Weights of a small transformer language model: 4 heads of 64, 461M tokens.
Each number is 128 + 32 x the weight over its row's rms, rounded and kept within 0 to 255. Layers, rows and columns count from 0. Numbers have three digits each. The size before them is the row's rms in percent of the matrix's.

# up: layer 9 MLP up, 2048x256, rms 0.186, rows 158-204, columns 192-255
# down: layer 9 MLP down (transposed), 2048x256, rms 0.192, rows 158-203, columns 192-255
up158 100:098076210154128168169199173066159117157063105122154145230105075098147091163114177094121145113147145108101092174135124116174097128133142176117084050128168125139070144177125095132129086090120137
down158 106:106174136162136155129156123118094152174120144065124118163055116135128107144077133104168111136135166160118140127174078124105113084162101138099060159131182141141143150148091069118092138137126095
up159 096:142110083104129154122114164133085139120105156149132136118159182119139083136055161104132093162091133128126104162085151161099101144085159120145171131121129116154183096129128067114107115137115105
down159 098:118157152132131168093079076134090055155043095131141111150106132130173085144123111101045124115129160089093110105131033140154157103100147144234147151158129144084157157081117175192150168150158167
up160 101:111116154140177146135160108099230127156161117065123089139132094132147167141131145124140118145097163145131158119127158122119098111149129121137127078136093110167103068190101090139148140103105124
down160 098:185144145202104094132186110179168139100150113100134127113091117077146125155076112090149097077187142153171132109143157105147158168109111114133117103112133112137129151103123133048138104129119127
up161 089:092167133173140151176060158171105148122093135122178082099155167111109128130088137117106113156107126133149146102087142109112173099088182171181097092116170108132129061119185117161074126122127076
down161 095:168148129149133076194095131073080114129091162163147176152154159160172111122143210191132099143152160171159164130165104090124125129109135138163112151138156135153078148117144180187161126141090063
up162 108:106102125127088114135140128124136149131138118140153161176171106105168101139132123150130102151168103104134154173124150144141096144113137144155074085091151149189161109147106170170122112118116161
down162 104:071138092126167138128128090091194148096145144104107131036101133113089104159101117134113114152151146079126148157150082164132147127070144133107125142114155128153176096140108154194105127125101180
up163 102:137133101146131186095141128105163091140106130073093129107109165138125137170095149081148146088137115142166202134119165124142094173107159086131149189075035143136141145150152147050137120149113126
down163 099:159192130110122139146151108132164180160111099130152161145082083134124099170149087124040090132152117090139157107104207142078114105127191175126107028088110126116114125124111168198137106169085138
up164 096:192109113133116193195166143099107168141108169144097147105133093099163168124184133147123131080114152111180114133152053075123135143108101069094105153125127131105162121100137142108145145174083030
down164 096:149102141088144182128094078126142099101110160125177075162160174088104113215062083126139188063127116081118120150189108105103136115139141134093113085145090140083111126117166146135129129105152138
up165 099:170095151123098124158167017099132159132135100134042123160085128164183083120056193084105176160109101068125113123149104118153136185093083165129149181113184156136110091123137092075126129110145092
down165 101:114099126163119163126118120147126120152131099188115145128201131139086126076104157066077148093116147131120138147108168119078200217156106090136125146157162088135143065066113126121145082125071110
up166 113:115151132108141131141131074045111060090073131098153171153145133125124155149160113150159144104179191089138148132099126097143143151070100157189127171187124156104105132216136224121135153123136124
down166 107:160113116155155147132139143155136046097109155129111115064115175149150108198147150148115153132154129164142159062128117093142106093120089096144063172137100117112116126098153171148160181105142185
up167 106:121102148125128097167193124130141106153134133113104086028167124135104099165172099129178098108154124140068108177138142113123157129098150067131136145131215188100132143116096108071070124131141188
down167 106:042107155095019176123119141115174109188148112157156143157107133172146158119121128180106141168150165164139148155115108111163133137148130088108154137139054100124140112126182129094114121103113140
up168 103:123125099137133050177110168160111141168135093098101130116126067129140091059130107116079124096135110129146135099148127094145096117125128139148159146111138104079132103159145147070087132153129088
down168 097:099138154131136100128099150133080152172151148077094106089122125190090149100138146111130122094055153121125104103198081151107081108101029153171147117126141124123131135182121118163121177156079079
up169 106:123120109184100082144122190085176103114123108121174091108156038117149144088150183118124134132131098120111149125108131149099147168156069123140075103117129170102147153113175156105165157118113169
down169 102:132109082146135075102185079135143060120119140112071185082079134166117129158117131236132072111121124133086125110130103132144122170174092135179166137147104103088157122098159103129197125158163152
up170 102:133121112109102096138131128046167128163157084134059117084064130107153143059082159123086118181119112155137132124088115097103111158151127117154204081141132084117149117107190178184136169100151149
down170 103:109037096114090127081081120143110080126167138162048157089087118129122168079110165117148122082151113139158076097143153118153139129106106109186134140105060122132167138128136064218101090084123148
up171 110:171109201148094112130178172102132078127082204120162181134160124092149129080155166148169138111150132090104155092159149208140138148060107167190111129139177094104100117156136111105123115163174135
down171 112:121122088167147140114122148101129107137090150129139169161109112126142169075101085124072128132131157146128079091161206138161153099070204111141098153160131162096154140099089112161166118192114111
up172 102:124096161166165069185126164144107164108074130144105203116103174103150171125141125116114119162132149093140169090127117144105145186090175145165088187146163129145133093093101125081097140136098132
down172 105:151121085129152117147168137148123148100089125106109167098108161133125126110133101157139112104123154107197104127181030190130158166108114170150064145128134127111128110136142147146113095089143156
up173 099:129110072104105139113096150186114136125150132123095137107111160126156085159089145111113134066113111123171177141150155107067144128140152179111161055132086085118074128140168104112170140166154099
down173 100:173120139059172113126181184151181144164143134127095182093140164142089090123137139142088138087093122146156092157134126151134089106164108158142129135139157097173084094082075086110112149125126138
up174 097:139135086153100096106151116124128183156089142090101155150133129182121131095156101121118120142137049109151175154077127155127128140135102168175179146125116109154113106156137152160113133085161134
down174 096:110129085109135150123114080067147088107115140087109084121156192124078127143121063187187146157141102115073135105141092127163139122115146157107158111065119155176119222189083151096149174102158109
up175 108:106148223137149119131130157156180157097098110150114122113118129127133120142162109135163120137138122167112119094106122113102124131096119138130129167135118121137139109138160148130106160104144104
down175 111:155079160122146124141106142109158113045107146123141121131107141154048087154155156175148130114093110075131111147123055100155123187092128130158163138128080139132163149156134103166097157108126165
up176 101:147139123134132088076121090127139078117113135070173143103164122146088148175099145146148116159107147128102115098076134057147064154099070167128095149158159105153114144194088130175133131095095128
down176 103:121083141094135187115105104118136092133157167132119197104185158095189087131088223109134159164132132101103180115067158125112136107118120121143100099120173127102157130109162110197065116140131188
up177 100:103136147090132146130132114102123060226148111088127162113144078163131122108100167178145167124090109150095171117137100122124108172070134236111166142114120115145144118100166146111146180145144118
down177 089:108130094083061116139107178116111086107123177132118150139119145121170131135146167086126106156127118126116139126078015137146031104141124108090115212136044161106107144105222154073130133144079162
up178 108:109118186135148138097142102133100088087132168134173117104146154141165123156141181151188202111085125119106132122139159097155170154098128180090136126162108112135167116132054164115097084125177088
down178 102:165130116111153159151117136175104189158171146155108183114141122083174147143119159114161137122150153121167141126110130105148129152119126082149144136164163087228157111144134054168117099122153143
up179 100:096060169140094118124159123160088149118151147053160126154135131145079117112180123146141159147096156073161168091077084160144157109122186068143144114109167073165173171105146111150127087138111150
down179 090:152127120138140100083132160133152166140149109134185071048130107106099143180152106128050181105133123131140121107142174153086147201088144185132164136121204149158180085165103119118130157145160047
up180 091:148131116154102165128138141117117126136106145081089139167155139047099146066122122135171096111150140112137106135103093133137118146095129140139146121130128141172101124153100162163166141085080168
down180 101:198110111137155178113170167113149227178093155128117116120169154096141100147177119110082141087075147138081101153090047150133132143120095091183149119098133138085137082176086090113063168121218144
up181 099:108159160118135203114137126146125126140135141152072132109150114164154132188118086137132154129166147128162088183143085099151183112121072116136123122097167183121134121172101136139084123153107107
down181 110:094149122072071199090150173134191135119135154135101136132125126152148161196093177182167097058172091114095108153120078103138144062156100077157076143146110073118142141080149103128114106130099117
up182 104:107082101123184151221119126166161114142099183073101072091116156164124092156157131113097203105104105133096156126157109169158150157135111107157128079159133138107138130103129174058102115132061135
down182 104:135180089120184119142163155124164131109149114127118102131157112149090121130133157148120156177162077112174087129132115129149094121125131126086093150114113177116132107122144103151158130116094172
up183 089:125155104146084126120145161077156125134101107115109173081125140116129174124162052100115185127078122124122150147145151158136130161145154199097138121151152101128122133122125135176083116194153192
down183 090:144166124138094149143125141144158109139120157152166097141135131112110133147163105178164149094132082122170182126132071163156121121143113128046172082168136144137122122101101182120149040184178196
up184 103:095115097078081065085140082151160137151076101127117136095152094170096123156185071168080114128082136102170120166094116128131142092108153139128111144111154121124189139140137113122112156113182162
down184 102:132128127051127094068188166120155142164069137104153133132154137163104111136063120110172182138126140045118102109113089166162126060101199126135120145136112127190118138138129116109095191111157176
up185 096:122100142109135161193131123130146166108105135205181170109122159167145119154154136116197154111161090168155163139141171140124089165099144144176104101103198179154154139183079133136136086121141145
down185 100:145158072116121131112090125104101077090144114145153178147145097077171132112103141205108130072171130096199133095117065137154119159130131119097123153166126114079085106190152137119203121133114073
up186 096:203103129130084140225230117206114153118127102115096115131133177123130062128158200141111120111194078102153081092155155109091135157119118140076140128202123157122102093139109158076062204135130140
down186 101:144142069165083135094117128046043127163124166097134125117135152092219133112164147084097151104075172162133137106141161111161114146134078151164167126145122127151084147134040117172131211146143151
up187 098:190136153108080105156162097173111150128105164186061140143092048141169146155170156157102139191122110131152135111108093143123113131184080146091120170078124168111121108120100151121110137164136141
down187 098:126143081122136213132193079100089197102220091124070100148115144137157121117092082144145195170148153157103124120147077141211130095153121118148116074099136146142091168120074135134108147116131122
up188 085:132110143149121115135142180112030106063134132135126121111080141104129138106139110105186127171190127078157114106105145142108144130143069081128117128057124103174057118119087130144102091146123142
down188 090:080197137102080137099094082139089060151137124138090134163144125093121115124119116145142111096117145147132181134182127093118204163145130145118167102118121125139123121132054129150099066100094073
up189 094:126154106108094085123111112202122144077095121155080120068150075159132131070092161147117106155175105151167127134103171134122139131077176134134146137177067126137093166141086094084087150157092108
down189 099:157094130136136160119195141130090154143122139102136156150167175122156164180079082078091188105145123146066163054103169118120194141144117087114146139103124181140094144109108152169123100121169143
up190 106:122151177179133127182116155147078138061110144122097122116158164150106168135157138107142140090153127141116153093155081088164127127107180101123149204124134166152142140050140130122084107117110141
down190 104:088152146125177068148140100182113179153094121112118131186119145124127100083180112126110165152134104083098109127204144107082077115149149112109056110109084125144115048130090131092148136143116117
up191 098:101183165097129109143139129131137204117168094130079117124116199135129143139142152136112095144146108121149115167112131135118140151121150125119172132145131152114185160126179176130124078191129116
down191 107:126141136089044104114123158080178093194129110113178105149167109134113111100114152086148171158117073139105074149141139130138107159142183132124166100170116153097152116140096072126103176105082057
up192 100:111086121062168126180140116148151150089071133128142127133137124079083093107118092123074125090141119144138163123059147179120103142112133110154121168118166129102112131130171161142131181150057114
down192 105:188181154132098114124126087183137126100107156180113118098138135144127126161169139113090121066140129184134184146138112108102131065163093151164122154111157118153142117176120134076152129216140198
up193 103:141129124129150088110160155154117141071084147120084127143136141149167120134133156108077183174186089095180169146115088090130169129149166070145059159179143163138121170126129125129072151140175114
down193 102:121121176159144098126144076134143102110176115106100117204105149156082150130175125180107135166111160158071231096077145160092055094083108102123130114131168158133134090174109089155124135108128166
up194 097:064161156092151110124087077096102108203084143184108141111066072150098099101142140090106143155069161127102176126122177137159149107115110103066143126149143111121169129081064112120085206147137098
down194 100:147063084119149149096082134135173102157083098162198132167125131129122130143088098155082121122161169109080150100135196111121094115162118099123144121145139105198093088092162115147136138101130150
up195 097:160101079164154116203110061092133102143133073157087136154157088179141095136151159192133077122135185126088142068131121090116094115100107198148114149140159111140115109121150104057163058145133116
down195 097:135122084107128147103131132222168060098126080133129048120191143142196129177131127140115172119076128099123127172141160138102127162115133081153114121123083157150161116159117174142073101170119130
up196 103:131131139110165148153125159145115126154116129167091075118094127135120158112054161138180165091187099090150160131126135132035110184063171166118162171131073149158110127104111110123105110095091143
down196 103:134147117122167094144108111123102062062047102151120137169091195169127153119155109095101147072134171125135087150134108128070136123119118116123147121103131117135171108151142150144135146150145166
up197 100:109147174146051143072138142118144186153127176108131197131134137116090117095072100148069113136175113127159132125082125068074088146147094132119137162135134087138133105155138139055108212234166098
down197 106:102136095102092196152141158140126117100191074107122169133164174117153136147095125146086096111166174156134145088154121120117184142079138118146161151126135100152134133151142112099135155172092085
up198 104:112192145134100151094154113094159155146054140138155136081116093145149114203105160093133164137103156125172155078146087082134187129130150184122171129193150161153113169177134088169131105175125114
down198 108:105139120174151103119181131134133139119094136111091104111099173123135145100170114100135054136167108160159132150101025137095130137183141100121137082095095137154155158090100095095129146153128047
up199 100:120107128207186111148116134135119146107119124123151163130094125110104145168143118145129102106210117101109089117143157119132187123153129102156155198159102165153147137162158175129108136138101090
down199 106:083171114138113077170160173109150168137084110146158144082103121109132132185114105117132119107110141164107107114133160179086173174087147106109146128121171170154127137134094151068132091124173112
up200 106:132103159126137118118109109130157172141088148167139169137139163095163106092122108092120147156112180139146163064180112030199118156135116125127097121212128082104093148083129156078171163172162111
down200 102:080138067214158086160105159140108171136110148096088038156120128135115088127106117101074201182097172048021168154154105059073124161127159149107136124141157107118137129168101116132107120180125129
up201 092:144074156156121132118098083136255154123103139131111163117118136183167127161091150137118097091126037154132136122049133130143171158146131108080132187146149106109117145191204162113141192137138186
down201 096:165087127126122113113079106104064101119138119106185120103140151126168099113107044159086085127089130118136099144127158198124155160159103056115094152142146092138150220173074103188101229123115111
up202 096:152139097116087111141149151140099185158123087109159098141203128134195144188112083080124214121133104131147156049104102110086198110100116124129160142183125172120132118178135153165098158165159162
down202 111:171138072190159125103074105168085180127159166088117113107145126137135113136100132166125085204147156145137125094165150022096130124154103141163101138140111131195116140088135149073062088136140157
up203 108:155133151142119146145131105124140067150161072158084114153160098103109084104099089159135155131118053115215186126137169176096143138114140163115161146167143122132181112101153124162164129118105141
down203 109:117133067143154143166142104139141137123106057146138137149082174099131150152120120149142116161102134135126149061134133159142183118071099096120169127127081201153114095176078066078172138112115069
up204 103:102092140192148153162175166170075085080129151142146132029110115149159136136100155115102145192131219125221102078172131122096117097129111097163109133082108060136080051140164179101065120082120108